From a checkpoint of a small transformer trained on Wikipedia.
Training: a variant of Muon for these matrices, 190M tokens.
Each number is 128 + 24 x the weight over its row's rms, rounded and kept within 0 to 255. Layers, rows and columns count from 0. The size above them is the row's rms in percent of the matrix's.

# layer 3 MLP up, 640x160, rms 0.209, rows 634-639, columns 0-79
size [100 101  94 101 101 100]
[[115 123  79 121 108 106 190 161 169 110 100 122 158 134 146 135 150  84 111 121 136 126 105 143  65 106 147 118 122 110 145  91 113 140 139 119 134 157 143 141 171 116  98 154  92 135 191 104 122 114 165 124 110 112  87 112 115 133 108 159 133 141 123 139 123 165 157 119 130 102 138  95 129 126 119 124 138 118 115 140]
 [152 114 173 144 185 122  80 132 114 106 141 146 114 153 111 133 116 117 161  83 117 126 130 132  99 121 120 133 136 107 145 116 146  85 157 103 111 151 160 135 139 149 143 143 153 132 156 119 134  85 135 134 142 144 100 157 100  73 151 126 110 171 130 154 106 147 115  98 122 136 104 181 107 138 154 134 174  83 135 133]
 [106 137 136 139 126  90 149 116 104 110 170 117 160  93 122 146 100 140  81 145 154 143 137 103 126 164 118 139 130 144 109 116 147 144 129 121  97 115 127 109 129 116 161 115  90 139 159 123 143 143 140 127 163 137 177 115 127 148  85  78 115 118 129 178 128 149 143 132 132 159 137 100 112 120 150 136 124 136 134 171]
 [109  99 134 163 126 152 150 104 100 117 117 176 151 124 116 131  70 119 131 159 123  96 145 141 101 157 113 124 133 126 121 109 131  77  90 126 130 150 207 126 166 102 116 116 152 149 120 133 115 131 139 144 117 180 155  98 180 168 106 125 145 115 122  80  79 106 124 101 114 136 173 137 132 132 130 136  74 127 129 144]
 [159 121 172  88 148 112 121 107 123 108 101 108 133 133 168 181 101 143 105 135 148 159 118 136 121  61 120 132 110 149 137 125 133 112 141 162 145 120  82 135 118  84 106 119 112 141 107 137 141 129  95 135 136 144 106 185  97 109 136 134 110 166 123 143 125 102 131 150 149 156 170 114 161 157 172 154 131 173 109 159]
 [144 137 134 134  96 163 117 125 143 103 127 118 117 153 140 143  76 102 122 132 122 137  77 118 172 122 106 160 134 148 125 102 148 139 175 103 128 125 198 144 123 139 136 163 139  93  84 133 128 146 123 121 107 150 140 180 139 130 162 105 139 107 133  59 140  97 127 159 116 106 126 124 160 121 100 158 119 111 127 109]]
# layer 3 MLP down (transposed), 640x160, rms 0.105, rows 634-639, columns 0-79
size [101 105  89  96 103  93]
[[ 94 133 157 130 110 128 113 133 129 121  77 120 163 128 118 106 121 133 156  80 154 154 143 109 144 131 164 128  92 100  92 153 164  99  95 130 136 129 139 138 130 153 130 141  90 105 115 131 102 129 138 149 162  94 124 136 127 158 104 120 124 121 122  90  95 137  84  88 144 176 135  89 178 139 164 147 150 149 136 127]
 [105  88 117 131 124  99 133 149 130  89 121  92 134 139 177  73 183  92 159 150 149 110  81  92 136 114 125 175 110 144  97 109 118 132 113 149 136 122 110 164 146 126 130 116 142 137 145 138 117 131 150 144 156 173 159 129 156 130 143  95 132 122 123 124 141 105 124 122 114 124 167  87 121 102 131 112  97 141 155 149]
 [134 133 171 136 113 142 146 143 132 153 129 135 117 135 169 117 147 131 134 128  91 150 125 133 129 115 160 127 113 101 154 100 147 117 120  90 166 116 142 114 130 124 105 110 131 108  91 141  75 145 119 138  88 141  72 127 127 105 135 137 108 101 122  99 121  88 116 114 148 145 134 126 126 104 133 146 146 120 120  56]
 [145 122  90 131 140 156 153 127 163 122 129 106 110  74 156  75 133 142 131 133  82 139  88 130 176  80 115 194 172 133 121 146 114 111 134 152 122 144 110  84 136 162 181 142 113 128  87 137 111 149 124 130 103 154 152 100  52 120 129 154 168 114 125 104 136 144  99 130 110 150 101 122 126 146 122 111 108 133 136 112]
 [168 132 134 149 131  91 114 118 108 133 115 127 172 120 178 103 124 192 129 122 123 114  94 153  90 118 105 160 136  98 135 106 166 141 145 173 158 144  89 121 114 150 125 120 117 119 123 154 149 102  90 132 148 130 100 102 122 109 130 138 145 138 101 108 181 148 116 106  91  88 133 109 138 151 112 116 117 129  71 118]
 [156 123 120 159 135 149 115 139 171 116 119 187 105 120 117 137 112 104  92 137 110 137 167 104 125 124 112 101 124 148 133 143 163 172 129 116 163 131  95 104 117 140 145 102 127  93 121  94 133 113 109 124  97 123 136 123 101 148  69 125 128 115 162 111 129 146 153 115 165 125 123 109 143 141 163 129 120  84 155 121]]